Weights of a small GPT-style language model, trained from scratch on English Wikipedia.
Size: 23 layers, width 384, 48.9M parameters.
Architecture: learned positions, tied embeddings, attention and MLP in parallel.
Each number is 50 + 15 x the weight over its row's rms, rounded and kept within 0 to 99. Layers, rows and columns count from 0. The size before them is the row's rms in percent of the matrix's.

# layer 14 attention query, 384x384, rms 0.0963, rows 0-27,64-90,128-154, columns 0-63
088:52 49 48 55 47 53 56 52 28 46 66 60 89 55 68 65 45 71 58 70 28 25 58 42 60 68 50 47 48 51 54 54 49 44 37 72 49 45 76 58 57 32 62 54 63 30 72 48 37 71 61 30 56 40 53 33 70 46 57 41 61 77 35 17
091:50 60 47 68 25 48 66 59 65 71 32 74 57 48 35 57 56 41 52 49 48 40 73 41 56 75 57 55 42 54 59 46 66 33 45 76 52 18 48 71 69 49 54 28 48 53 73 53 54 36 50 38 49 51 52 18 46 36 52 69 55 40 44 64
088:52 45 33 47 45 48 32 62 44 51 58 48 57 33 38 71 69 31 80 76 51 57 73 57 43 30 47 53 59 62 50 61 31 72 49 45 47 61 46 35 28 45 53 56 20 41 28 52 42 26 59 70 52 60 77 45 89 58 41 61 50 44 40 49
080:55 83 47 55 36 65 47 64 64 49 63 31 72 42 60 18 62 42 72 35 32 16 50 45 50 38 51 53 30 44 21 51 49 35 62 39 56 44 21 27 55 67 78 72 58 55 63 53 65 34 38 37 59 63 41 12 53 11 40 26 40 49 37 40
092:38 44 72 63 75 28 45 82 37 46 51 38 34 27 39 52 57 60 56 63 55 44 69 61 55 35 58 66 52 52 47 43 81 45 33 18 54 56 62 89 43 43 52 58 34 34 41 51 57 38 51 65 84 57 26 70 63 62 53 28 51 63 55 34
085:61 54 60 63 54 64 43 60 38 57 42 62 44 35 67 59 42 58 45 57 55 32 62 47 61 55 58 72 52 36 56 09 46 64 40 35 23 40 40 32 52 70 49 46 27 63 32 37 58 49 62 47 61 32 71 35 40 31 61 28 37 34 44 69
091:63 38 16 49 83 75 46 42 49 75 59 60 64 42 65 59 46 64 55 83 63 34 67 44 33 49 55 40 46 38 72 45 42 63 37 64 68 42 64 79 59 51 62 40 42 03 47 36 77 35 16 42 52 65 44 19 46 51 63 76 68 76 68 42
085:47 31 66 59 29 50 80 51 56 45 35 30 52 41 34 53 58 58 47 38 22 54 59 32 22 51 47 50 51 68 39 11 50 56 80 58 45 64 44 36 54 30 52 32 73 44 43 40 48 21 47 44 66 44 55 32 56 40 61 50 69 34 71 65
091:39 68 55 46 54 62 82 54 56 74 51 76 34 34 32 47 31 34 60 40 57 45 65 75 62 48 74 56 53 27 61 73 64 32 60 68 48 62 59 42 36 21 72 29 93 51 21 59 38 19 54 14 45 52 74 30 69 66 44 44 54 60 27 61
096:61 83 27 61 22 43 50 60 65 49 36 35 25 51 36 41 53 38 52 57 43 50 37 54 54 57 43 44 83 41 50 18 65 27 17 61 52 69 40 31 61 48 73 31 54 38 48 28 61 32 31 38 59 40 57 66 60 52 52 51 67 64 57 75
090:43 75 76 98 64 47 94 37 74 37 53 70 62 30 45 61 34 43 45 34 41 70 65 59 47 42 45 48 51 47 41 57 60 59 45 51 41 34 57 50 55 53 81 49 52 29 33 40 36 13 61 26 34 50 70 65 43 74 30 58 58 29 44 41
098:55 58 60 44 47 72 50 34 63 53 45 16 44 50 44 32 66 45 38 32 59 61 32 58 50 23 35 61 35 54 44 38 71 52 37 83 51 57 54 57 47 67 44 74 33 39 43 21 34 38 70 71 62 29 37 70 66 52 43 40 51 42 33 31
083:44 37 38 28 59 36 72 55 25 59 65 60 72 31 63 71 37 68 43 39 55 72 41 45 39 30 70 42 48 58 72 54 31 23 50 40 39 32 24 63 32 35 37 67 57 54 62 48 38 41 68 37 67 72 32 28 65 81 68 40 52 39 52 46
095:50 57 31 43 65 42 51 36 33 26 45 85 67 49 49 39 57 72 45 76 51 48 56 25 15 71 38 17 66 49 84 58 29 48 45 49 59 31 97 39 42 43 50 36 56 55 32 47 66 57 68 37 50 23 63 29 64 53 36 37 38 69 46 47
087:46 43 30 70 43 47 41 53 33 64 12 66 59 47 50 54 46 26 35 79 59 63 86 76 41 53 78 14 60 56 47 62 81 72 47 43 46 96 57 50 36 45 88 47 34 59 56 49 60 53 44 70 32 37 85 36 52 49 62 51 52 55 57 26
087:36 53 47 86 65 49 58 31 50 69 49 46 40 50 49 42 59 66 66 46 43 58 73 60 54 51 31 86 23 41 49 46 48 64 50 64 48 69 61 55 48 60 34 27 89 52 74 28 60 46 63 70 51 69 47 37 64 54 34 46 55 37 46 41
085:31 32 72 32 45 33 36 47 47 33 41 48 38 67 51 60 43 33 72 53 54 49 25 69 28 52 62 56 44 49 49 73 55 67 70 16 56 47 24 56 49 58 38 42 25 43 52 10 56 46 35 40 53 49 46 55 36 53 30 61 71 45 46 31
086:60 31 53 64 48 42 49 34 72 64 41 41 53 73 35 26 76 30 72 39 58 42 49 49 60 53 62 31 29 50 64 55 47 48 52 39 67 64 43 43 19 50 56 23 28 43 00 75 67 67 49 47 42 49 39 65 42 44 61 62 45 56 33 45
088:54 40 49 42 39 53 54 33 64 75 19 41 51 70 46 68 40 39 52 39 65 53 52 32 57 54 48 69 38 25 50 36 66 75 72 54 54 68 61 38 48 45 49 65 49 20 35 30 62 58 61 28 55 42 57 76 45 41 56 18 58 75 85 61
092:27 64 75 43 42 42 24 48 67 30 65 51 34 63 62 33 66 13 50 49 38 52 15 78 30 42 56 71 46 41 77 52 69 65 50 47 25 56 35 43 40 73 80 58 34 25 31 50 22 29 59 70 54 59 29 82 28 59 40 55 70 39 47 42
089:54 44 28 38 58 26 54 34 56 37 55 47 42 45 32 42 52 37 63 46 35 26 74 48 77 65 46 39 46 32 71 70 65 64 25 38 51 34 40 62 49 55 66 54 36 47 43 53 37 50 53 31 34 43 47 37 77 24 35 64 39 53 25 60
091:64 56 42 39 30 27 52 55 18 34 56 56 61 61 42 42 24 50 78 55 56 44 64 32 36 52 53 39 48 36 68 68 66 59 37 51 78 33 28 40 33 25 81 45 55 18 44 53 61 61 53 46 64 66 44 51 53 53 47 50 43 70 62 66
096:55 32 61 90 67 76 76 64 39 28 45 41 58 56 51 48 46 61 31 58 63 44 51 41 38 68 75 60 74 45 59 72 49 51 10 66 69 50 69 34 49 21 45 46 61 55 48 53 74 69 51 68 57 72 46 35 60 38 67 88 71 77 27 59
105:39 61 82 63 66 34 40 55 55 47 47 41 58 88 59 45 39 50 45 13 47 72 24 65 43 00 61 41 41 36 47 54 41 69 45 63 43 33 42 58 75 64 23 58 22 52 37 33 19 25 45 61 35 62 23 76 47 39 40 56 62 44 40 57
091:49 58 64 36 61 35 59 47 79 73 51 59 73 91 50 63 43 44 30 54 55 59 60 38 66 41 67 71 72 49 05 37 44 26 44 66 49 44 60 50 47 31 44 61 47 54 50 60 44 47 50 55 69 59 31 40 38 47 40 36 78 50 82 35
093:73 36 84 63 22 74 44 51 54 52 69 51 64 33 48 55 41 45 44 58 58 70 60 54 09 58 59 17 70 38 51 52 61 37 45 32 49 47 52 37 59 58 51 39 60 68 46 63 63 37 50 29 46 51 50 29 75 62 55 53 43 45 58 44
090:50 99 37 66 50 46 62 48 43 61 30 59 38 67 32 28 79 16 39 55 52 45 27 50 49 18 83 70 63 55 56 52 37 63 62 63 67 34 62 50 73 57 48 53 31 55 47 27 59 55 68 41 66 61 59 70 57 56 45 36 57 47 47 52
082:24 46 49 47 69 62 73 51 28 43 33 57 42 33 64 68 59 68 62 58 31 59 72 19 50 42 52 47 61 34 37 35 56 42 45 16 58 86 64 50 49 40 34 56 39 74 57 73 58 54 58 52 37 59 57 46 85 42 54 46 59 61 41 37
094:57 30 27 54 52 48 59 54 22 44 51 42 99 60 64 58 49 81 63 71 52 32 35 40 47 40 42 45 22 64 34 83 43 66 72 32 43 63 42 54 65 53 30 26 48 39 56 60 47 53 72 57 27 39 72 51 58 53 70 57 63 59 30 00
089:39 45 57 40 36 49 26 48 45 61 44 56 48 63 37 53 76 37 43 42 79 47 50 51 56 49 62 51 55 65 44 59 27 70 47 82 44 23 44 73 46 75 36 81 36 51 22 64 22 38 50 32 73 19 40 54 52 60 50 34 46 17 44 45
093:63 89 43 59 36 54 19 37 58 77 60 41 36 50 72 69 36 42 58 37 61 60 45 52 63 43 40 65 82 46 48 56 58 37 62 66 35 59 43 23 68 41 84 48 45 56 32 49 53 48 58 31 34 80 53 61 50 34 26 47 50 49 62 34
088:27 49 21 46 35 41 58 57 74 59 31 39 39 31 47 49 29 53 48 54 34 54 57 64 47 58 61 53 47 53 46 46 62 20 63 22 55 40 48 40 34 80 36 66 52 44 41 38 36 50 57 63 69 50 38 59 67 44 38 57 21 49 46 44
094:38 11 61 54 61 54 69 51 53 45 67 38 66 73 43 51 60 52 57 35 64 28 37 68 36 57 33 52 59 60 66 76 52 66 55 37 43 82 50 57 37 50 54 44 40 34 52 35 72 45 42 58 51 95 67 65 35 39 38 63 42 60 29 38
091:73 49 48 65 65 50 58 39 59 70 55 53 55 46 45 53 62 67 25 38 62 48 70 57 62 43 73 55 49 47 48 69 55 10 51 52 36 31 84 54 38 69 62 80 73 42 45 63 29 54 37 34 32 57 63 73 68 49 69 37 68 46 30 65
093:86 43 32 76 41 45 34 56 51 43 41 49 28 75 40 50 49 70 77 50 48 81 56 51 35 64 55 49 44 43 55 56 66 46 24 43 63 31 40 76 62 17 16 60 63 60 57 40 66 39 45 40 36 75 57 43 29 52 57 92 43 67 63 48
097:51 48 60 41 52 35 59 53 07 75 27 63 49 53 42 36 54 49 47 27 71 57 46 54 53 33 61 52 45 58 36 58 38 46 34 69 42 36 49 31 45 43 40 35 55 69 59 64 57 42 44 44 47 34 64 59 66 46 61 32 36 43 48 67
096:64 63 42 39 63 64 57 61 60 47 49 35 64 53 57 73 49 28 55 39 43 58 31 62 45 52 40 47 51 45 46 42 23 67 57 50 56 39 61 43 64 66 45 81 64 49 10 26 27 38 54 42 69 26 68 47 33 78 36 35 39 48 17 59
093:61 37 58 47 71 49 22 33 61 46 63 40 39 74 56 65 28 08 42 70 44 19 63 45 25 57 39 60 61 74 56 38 37 16 31 72 64 31 70 36 49 24 45 61 59 46 35 69 41 46 60 42 54 46 28 64 45 45 46 62 20 80 37 48
104:61 66 37 56 37 20 64 39 78 39 60 73 36 37 49 45 50 54 55 40 36 35 34 54 55 25 36 68 55 58 64 60 39 56 53 61 20 51 80 45 71 57 69 59 34 43 66 48 33 49 62 49 64 53 48 51 44 50 55 22 77 22 18 65
094:49 69 51 16 60 54 52 13 71 19 38 13 37 50 62 31 07 51 72 30 61 59 66 37 56 55 50 67 29 45 38 24 49 58 58 73 24 53 69 39 50 42 65 45 51 34 65 45 39 55 40 84 72 55 69 80 31 69 56 51 39 56 63 69
097:43 73 45 67 46 63 45 61 75 66 50 29 45 18 33 40 36 43 55 37 33 54 49 43 75 59 32 61 40 71 77 61 57 38 48 47 58 52 15 58 48 54 43 62 62 56 54 46 96 36 52 59 54 45 61 61 54 42 33 44 58 46 47 46
087:43 47 40 20 18 53 44 44 49 31 57 36 58 61 27 17 58 18 36 26 40 56 36 60 21 59 20 72 56 38 88 49 49 50 28 32 36 81 63 71 53 62 29 63 57 74 67 46 46 42 53 30 37 44 39 31 51 54 49 27 58 61 58 35
094:41 54 32 31 52 67 55 26 20 64 81 56 53 61 54 61 37 64 59 55 57 61 45 23 72 47 48 50 42 34 31 62 61 40 20 46 35 64 49 61 47 78 40 48 91 56 62 50 43 42 38 58 56 74 61 40 41 58 52 39 45 61 83 76
093:65 75 70 57 56 46 53 24 29 39 55 49 37 63 54 48 30 55 56 55 77 47 46 65 31 42 37 30 68 38 72 48 24 58 51 61 40 46 45 50 41 56 87 25 71 38 60 42 63 10 74 62 46 31 62 06 44 36 72 35 37 39 47 63
088:39 63 55 59 70 49 55 58 84 50 25 86 70 38 45 63 62 28 43 49 68 63 67 74 48 60 46 47 41 34 56 45 52 64 37 60 25 32 68 35 35 49 65 60 12 24 29 51 48 60 48 36 72 27 45 70 66 37 59 37 57 51 36 29
092:52 36 44 38 30 06 51 51 66 53 77 49 68 38 72 32 32 72 58 18 59 70 70 45 72 58 15 86 45 54 48 39 49 64 40 35 49 72 45 54 56 30 80 33 48 47 42 47 40 55 52 40 53 54 53 62 47 70 55 44 35 45 34 66
093:53 41 45 35 71 37 66 54 72 28 62 48 60 95 44 45 32 45 07 40 55 39 64 74 61 41 69 40 61 50 65 47 71 85 53 54 65 78 44 53 55 62 79 62 17 57 55 29 37 55 53 38 29 46 50 55 46 52 24 19 44 54 54 40
094:38 73 57 38 59 49 71 26 29 37 14 51 46 40 52 06 71 29 22 58 62 55 26 54 57 46 49 62 57 49 31 40 47 79 18 56 43 60 62 30 78 74 32 58 41 43 49 45 57 36 42 22 82 60 41 73 66 48 57 44 52 40 45 36
102:45 56 63 23 31 57 71 46 30 72 29 23 53 68 47 37 47 69 37 55 55 48 32 47 51 34 52 39 60 50 27 55 51 43 54 54 44 68 61 71 41 51 42 22 41 60 35 32 56 23 71 92 44 55 54 24 52 53 39 60 40 57 48 24
095:45 51 18 29 61 57 32 45 57 45 71 63 78 66 41 53 65 59 41 43 42 60 43 49 72 55 47 57 32 63 49 16 32 45 34 41 37 37 73 62 61 49 41 64 46 52 42 71 41 36 31 74 23 32 58 24 40 80 77 36 37 32 38 72
090:16 52 54 61 49 09 46 53 61 38 19 40 25 40 15 45 36 53 46 17 44 43 58 62 73 55 29 50 55 45 30 31 38 74 85 55 53 52 47 44 43 28 60 64 68 75 51 56 46 53 55 51 35 44 32 54 27 54 26 50 64 55 48 53
092:45 55 27 48 70 34 40 54 63 53 56 59 61 44 63 73 21 60 34 46 73 71 45 58 97 50 40 42 66 66 71 47 63 32 43 37 56 39 32 64 62 45 84 44 66 38 57 47 47 28 44 31 07 84 36 61 28 59 43 65 48 51 46 58
099:67 65 64 76 73 49 50 53 92 65 53 54 38 52 59 48 66 44 46 49 81 66 75 26 54 74 84 60 52 54 44 49 55 41 40 57 84 31 21 65 56 35 50 57 58 26 56 68 40 38 46 40 40 51 89 60 29 68 42 77 70 21 71 46
095:15 49 52 41 42 34 77 21 73 49 42 70 57 78 44 52 54 51 58 58 54 48 54 35 25 68 01 48 55 37 46 41 45 66 40 42 36 62 26 66 32 48 24 56 63 67 38 22 83 66 43 50 49 78 41 12 46 75 32 61 28 42 25 56
094:69 38 40 69 48 68 49 64 38 45 37 51 52 18 62 72 62 44 38 49 53 38 68 73 41 51 74 48 53 52 70 32 51 74 48 43 39 39 59 67 64 56 59 23 58 75 76 45 48 46 35 23 47 50 45 43 45 43 39 53 66 45 52 37
109:64 45 65 67 75 57 50 32 56 62 70 61 60 73 38 68 69 57 71 67 43 42 31 32 23 42 39 57 39 26 32 54 38 36 65 40 46 62 80 46 82 31 68 65 37 69 49 54 77 48 60 38 45 54 73 64 58 56 58 68 56 48 35 11
103:57 29 08 31 55 57 51 59 53 53 17 44 22 49 24 62 46 67 66 54 72 64 61 45 56 26 36 54 51 80 51 51 67 46 65 68 42 40 48 57 39 31 65 54 43 59 70 55 42 40 67 31 45 37 32 50 50 52 33 64 47 34 43 37
106:57 40 63 57 62 50 60 63 58 24 67 53 69 47 42 43 28 22 41 54 87 55 71 47 25 32 51 45 28 47 50 46 44 57 38 34 37 46 25 39 48 25 63 40 37 59 59 58 47 50 63 72 56 40 32 31 60 71 47 33 40 50 56 00
102:46 60 45 59 55 52 55 32 50 30 30 68 54 46 39 73 74 38 45 69 66 45 28 57 56 50 44 50 37 39 43 18 74 47 41 43 47 67 43 78 32 27 64 68 76 34 52 43 39 69 31 40 41 39 45 76 33 54 50 44 66 52 15 74
099:50 28 49 49 61 34 65 40 61 81 37 38 60 66 25 50 68 50 60 29 76 35 79 45 92 71 45 68 49 31 78 60 81 35 41 70 69 42 40 64 22 69 24 56 12 20 58 58 68 28 33 70 64 58 38 70 73 51 46 40 30 81 40 26
105:58 47 84 47 42 44 36 60 37 63 81 52 53 63 43 55 24 21 40 45 54 51 81 48 32 70 36 60 57 67 44 59 17 41 47 65 24 65 52 75 46 47 66 72 65 48 58 48 45 39 43 47 44 58 74 69 29 69 54 60 49 73 26 44
104:45 48 55 35 64 65 33 73 76 68 24 47 44 52 48 59 60 61 38 72 46 28 58 63 23 55 54 07 48 68 41 55 35 53 47 73 44 57 55 52 41 23 59 52 69 55 59 36 78 60 69 79 50 66 47 21 29 63 56 78 51 49 27 54
101:30 48 41 48 57 70 62 36 35 50 33 43 45 37 47 82 71 53 23 31 51 42 49 72 64 57 36 73 50 48 45 62 66 49 46 36 57 54 46 60 54 63 36 77 30 71 39 79 61 48 67 44 47 67 66 28 59 45 70 56 32 42 44 28
110:83 47 33 48 49 39 47 70 79 41 63 53 64 62 45 43 63 35 55 50 49 65 64 52 75 63 60 49 44 28 39 45 55 40 56 61 52 45 36 17 39 67 33 70 52 48 37 42 55 37 56 53 70 50 41 47 40 63 47 35 64 31 38 53
099:67 65 35 67 60 22 45 51 60 74 49 50 28 63 22 78 38 40 43 52 40 32 42 63 56 68 46 54 66 52 83 57 40 34 56 72 63 49 55 34 53 50 39 72 18 42 44 64 62 41 79 58 63 39 43 51 44 47 50 62 30 75 49 45
101:51 39 68 63 52 49 86 33 75 83 55 73 45 46 24 32 47 48 37 34 34 57 64 36 60 23 38 51 32 56 06 49 41 42 44 56 54 55 50 58 92 64 60 61 48 64 25 36 35 50 81 37 60 59 43 63 48 42 16 84 47 46 49 56
111:55 88 37 27 59 46 52 27 37 63 24 39 68 47 70 38 19 66 14 52 55 36 59 47 57 42 53 70 29 68 77 59 72 62 43 41 35 56 57 34 53 45 59 36 46 61 57 48 34 75 35 53 57 31 67 59 60 73 38 38 37 51 59 72
105:59 60 40 51 61 59 57 56 17 51 28 48 68 30 55 41 24 63 43 54 31 59 48 36 52 43 29 65 41 53 67 25 62 44 45 22 55 58 55 33 60 58 43 59 80 51 48 66 22 57 32 21 33 66 40 41 82 62 18 69 46 71 51 22
106:31 52 26 43 41 32 52 61 52 19 31 83 30 54 46 47 42 64 48 50 15 46 43 36 89 35 25 29 67 59 54 42 55 46 32 55 24 57 48 49 77 65 51 47 50 56 41 12 62 51 46 58 58 45 88 56 67 62 62 58 68 58 40 47
105:31 36 44 64 57 50 22 58 78 61 47 63 49 41 46 71 58 67 26 33 58 46 57 57 47 54 34 51 42 43 39 22 46 43 66 63 36 74 64 44 81 00 41 63 31 53 34 28 89 51 36 61 51 55 85 42 25 40 60 27 56 47 41 47
098:61 33 38 39 45 33 43 93 43 69 41 25 53 36 51 42 44 42 78 51 47 68 52 59 51 66 75 47 36 23 54 43 66 52 40 49 45 69 40 52 87 57 38 48 51 32 30 67 64 35 61 49 55 74 65 51 38 76 66 74 45 16 30 52
108:63 64 66 48 80 05 61 43 56 52 35 33 64 75 34 73 48 21 66 56 35 27 59 65 56 67 51 51 64 54 40 64 34 66 45 53 53 40 36 23 52 46 56 29 35 65 48 40 26 64 45 41 60 32 38 45 54 52 47 16 67 68 45 46
111:48 56 66 57 40 33 51 48 64 55 55 56 56 39 67 56 39 68 70 48 76 53 36 50 46 34 61 54 39 62 87 40 57 53 55 68 47 41 48 39 34 50 48 30 74 54 35 48 41 42 53 55 54 60 58 61 50 73 47 62 44 50 33 55
110:46 66 29 55 60 41 25 71 54 34 44 55 41 59 67 41 45 45 69 69 41 75 53 62 55 39 80 38 35 27 58 67 60 83 41 37 50 47 64 51 51 34 58 30 50 55 43 36 36 56 36 43 56 53 47 60 68 52 48 46 40 55 90 77
108:53 79 47 45 63 43 20 15 33 67 37 53 56 81 71 16 45 53 34 54 43 51 31 60 40 30 63 69 22 50 49 66 75 68 23 22 66 22 49 26 63 34 57 41 66 50 53 41 66 25 57 61 53 50 23 73 42 39 39 49 42 30 31 41
105:45 39 53 66 61 22 46 79 56 38 47 49 39 30 37 38 36 29 21 48 72 39 89 64 43 43 63 64 31 19 51 43 36 34 81 59 34 78 48 54 66 64 64 58 34 46 29 33 49 53 91 38 44 60 31 48 99 37 58 53 57 57 41 42
099:48 41 32 41 46 28 46 50 39 22 63 52 67 81 26 67 37 70 46 32 54 86 58 66 23 53 56 41 66 37 68 55 64 39 49 37 28 33 49 39 41 35 32 75 51 46 31 67 25 43 67 51 58 40 46 54 71 36 31 17 73 67 07 48
102:45 69 56 74 44 76 49 59 41 40 44 71 61 48 59 43 52 48 65 41 36 56 26 42 27 50 53 47 53 40 47 68 37 49 62 50 35 28 48 59 41 28 45 54 52 60 78 84 60 56 30 57 37 99 52 42 55 41 29 62 38 64 18 51
114:39 62 34 74 33 43 56 58 75 40 42 63 66 95 52 67 51 56 51 33 57 38 68 44 55 62 79 51 40 35 65 66 45 59 60 46 63 48 68 48 72 62 58 50 58 40 42 31 43 80 31 49 63 60 50 63 70 60 44 71 40 56 47 56
102:36 52 42 60 63 42 43 31 88 74 43 55 53 79 60 37 55 40 42 42 60 36 93 37 65 69 41 53 74 56 54 48 35 56 28 56 28 29 25 38 56 65 60 26 46 63 44 79 23 25 65 56 54 38 52 62 65 62 45 47 58 37 32 82
098:67 09 66 69 48 45 68 53 54 46 44 67 55 38 70 38 27 42 46 59 44 73 29 42 28 42 35 54 68 62 47 49 46 53 68 32 50 66 53 43 60 66 49 54 64 66 73 38 63 44 55 65 43 48 46 17 65 52 50 36 55 48 71 32
104:29 43 49 50 53 56 60 53 61 52 30 66 45 55 63 67 48 43 42 61 24 49 30 70 53 42 59 34 63 84 46 60 49 33 38 71 60 34 58 56 36 38 71 22 88 64 59 46 14 56 62 24 36 39 70 49 56 72 58 56 42 69 45 66
# layer 14 attention key, 128x384, rms 0.101, rows 0-26, columns 0-63
090:43 47 51 53 34 64 48 67 32 39 39 44 76 58 77 72 64 46 68 50 42 53 40 53 57 30 44 37 36 59 45 50 41 40 63 19 37 42 55 46 64 44 50 38 26 51 55 29 55 31 69 59 56 24 60 43 32 54 40 70 66 66 45 24
084:36 47 20 55 53 58 39 45 46 66 65 40 71 42 40 61 64 43 27 67 36 56 56 79 43 36 37 61 51 71 37 39 36 52 52 61 19 41 46 55 22 80 47 29 40 49 47 51 47 52 30 49 21 08 47 56 54 40 53 61 56 36 58 54
090:43 72 41 50 42 35 61 51 29 42 68 59 51 56 39 67 47 33 61 53 59 87 68 35 45 76 48 56 52 56 33 53 52 40 24 73 52 43 51 63 43 50 56 55 65 74 65 48 49 39 64 19 43 30 49 68 53 44 74 70 36 69 37 40
085:48 43 45 31 56 46 60 67 55 73 22 61 41 33 59 49 85 54 43 57 42 36 29 44 44 38 39 52 48 15 64 37 58 28 49 47 50 49 72 36 17 69 41 72 67 44 68 24 62 63 31 32 54 47 65 36 56 53 78 66 67 36 26 64
085:48 52 48 58 41 43 55 59 64 51 55 44 63 07 47 48 68 47 60 36 84 65 62 53 80 55 51 30 68 62 64 35 58 60 45 58 51 62 63 45 54 57 51 37 46 48 59 68 71 29 59 59 53 86 47 51 30 36 55 38 39 72 41 43
090:77 54 58 46 59 31 54 91 33 60 75 35 51 16 70 73 34 44 40 43 53 57 49 63 41 30 40 62 76 59 26 71 36 56 50 53 41 34 32 35 33 41 27 58 63 42 47 53 47 79 33 63 45 40 43 46 45 65 67 55 72 51 46 66
088:59 53 61 67 76 48 20 55 69 66 51 57 55 40 56 39 38 51 41 47 64 54 27 55 61 54 37 50 15 57 35 61 56 68 53 34 47 55 48 55 38 69 55 57 64 53 56 49 65 57 27 52 20 62 48 33 29 50 49 51 54 60 31 43
089:41 47 42 65 34 53 57 50 47 57 51 53 56 22 33 46 47 67 42 47 88 40 57 67 67 51 35 42 35 48 46 63 45 52 53 62 70 69 61 41 80 55 49 23 47 66 50 34 68 48 61 10 25 49 39 49 54 68 76 35 73 32 42 21
089:74 32 25 42 84 26 38 65 70 59 64 34 68 54 51 42 54 26 46 37 53 46 49 28 60 63 60 48 35 34 42 70 30 43 50 57 43 47 15 43 53 80 51 32 53 51 57 42 35 30 43 82 19 18 41 46 52 55 40 35 60 67 59 49
093:74 62 66 32 54 56 49 65 47 51 80 34 30 65 52 54 68 49 49 49 51 49 54 60 52 62 55 42 76 61 52 27 60 36 28 71 51 43 77 64 67 38 49 68 46 51 26 53 44 36 62 45 54 41 25 71 50 54 51 35 52 70 60 49
087:38 26 39 39 55 71 67 44 85 39 58 64 41 39 54 70 73 56 46 55 41 25 43 57 42 36 19 55 62 62 21 34 70 51 33 53 38 45 47 47 82 58 44 54 23 59 37 64 54 20 49 51 72 61 46 76 71 37 55 67 56 49 70 62
086:55 31 74 47 41 59 59 37 58 54 34 59 28 51 39 78 60 53 51 36 74 86 92 37 47 61 55 61 69 49 32 25 54 43 54 52 34 65 52 24 61 57 34 45 66 53 45 35 57 50 67 35 68 06 45 36 47 42 66 44 33 70 62 67
085:51 55 34 50 47 57 43 47 29 69 22 41 30 33 69 51 68 57 38 32 34 45 33 62 57 45 49 64 36 40 50 65 55 65 42 36 88 74 56 40 51 57 58 53 43 90 72 27 65 44 59 63 47 50 63 22 53 57 53 69 42 16 43 54
088:50 72 60 25 43 64 53 55 43 30 56 60 71 37 48 63 62 43 41 59 55 70 77 37 53 52 27 47 68 51 56 51 48 64 37 17 56 47 56 54 52 68 41 68 37 53 36 39 53 66 70 44 54 49 72 54 64 38 29 23 52 64 49 46
088:44 48 48 70 38 60 38 39 42 37 58 51 78 45 57 50 40 63 55 41 52 58 29 40 81 78 82 39 64 32 58 24 39 52 69 48 40 63 57 52 74 32 39 40 61 71 53 42 80 48 57 61 47 77 60 18 69 26 41 37 50 46 47 59
085:67 28 46 55 15 42 90 40 48 55 66 49 52 49 63 66 40 44 50 49 88 61 44 24 71 46 60 63 55 34 42 56 43 53 37 38 43 60 13 62 51 63 51 37 58 37 22 61 50 15 66 41 48 64 74 66 57 33 55 63 38 07 31 53
089:36 48 70 38 49 21 46 20 38 64 38 62 70 62 54 52 34 57 36 38 62 35 42 79 25 67 50 53 60 48 68 50 39 60 48 57 41 47 57 50 47 72 54 59 49 47 49 20 56 75 30 56 58 43 39 59 51 47 69 26 79 41 66 92
091:56 61 77 76 65 39 46 41 69 70 72 51 43 39 86 52 17 41 69 34 42 48 62 33 50 39 63 59 41 39 40 33 68 71 49 50 49 45 52 52 52 50 88 43 60 27 39 36 72 58 33 44 47 59 69 38 38 42 60 55 23 47 38 39
093:33 40 58 44 47 56 47 58 61 81 44 81 37 48 54 58 80 59 44 66 62 75 33 67 61 27 60 55 39 56 99 57 45 59 10 49 52 56 34 43 36 50 41 47 54 71 62 52 43 39 53 53 17 65 49 50 40 42 57 21 45 77 79 49
086:30 70 58 65 51 00 46 27 43 60 42 65 27 51 79 46 64 68 76 41 48 46 52 48 74 34 59 85 53 61 42 45 54 48 56 53 61 77 37 04 53 67 37 34 54 61 38 59 59 52 46 42 72 45 66 57 63 41 67 65 57 46 66 34
086:41 62 72 64 43 73 70 42 62 60 30 53 24 34 47 44 46 61 44 46 50 60 51 41 44 15 57 58 44 56 49 42 38 48 38 37 54 82 29 74 33 39 36 51 29 23 30 40 48 28 85 45 46 23 50 47 33 55 42 54 40 83 56 68
087:45 84 65 59 70 58 52 33 48 66 49 32 51 52 48 50 46 51 40 40 46 64 61 23 76 49 43 66 65 77 60 71 28 21 47 73 35 56 48 45 54 44 52 58 60 25 38 49 29 56 22 57 41 45 57 32 64 48 51 30 51 57 59 40
088:24 68 36 48 13 38 49 40 52 29 33 52 37 38 54 49 69 48 28 36 41 53 12 49 61 45 28 54 47 69 44 69 34 64 47 39 32 45 38 58 59 39 49 35 41 35 40 37 21 47 27 46 52 46 45 08 29 36 56 47 54 52 43 53
091:42 32 48 39 33 60 41 51 49 56 34 65 23 45 51 52 42 41 59 36 43 56 64 52 51 40 83 27 45 37 75 34 54 49 61 48 44 66 43 50 53 43 55 72 42 42 47 49 41 30 27 07 44 53 41 67 32 53 40 79 22 56 37 59
090:35 53 58 73 61 44 68 73 49 53 33 68 73 76 29 45 43 20 19 37 75 51 94 70 45 56 27 49 56 52 34 43 60 57 42 19 57 33 44 29 54 29 53 43 68 62 56 72 28 49 60 49 55 53 43 45 43 47 54 53 54 43 81 49
092:40 45 81 36 45 37 64 51 35 55 42 76 99 59 63 34 47 68 45 64 27 50 32 35 29 40 51 05 23 47 76 56 54 67 62 58 62 16 23 50 86 47 51 57 43 39 29 36 81 41 49 22 60 61 58 44 37 54 33 41 55 49 66 54
088:55 42 67 47 38 63 62 53 11 56 53 49 66 63 50 66 71 52 58 46 32 78 58 58 46 34 66 38 49 56 47 64 36 45 63 78 57 52 61 51 60 84 47 57 63 57 46 50 31 75 78 60 34 55 71 49 59 29 36 52 72 51 61 33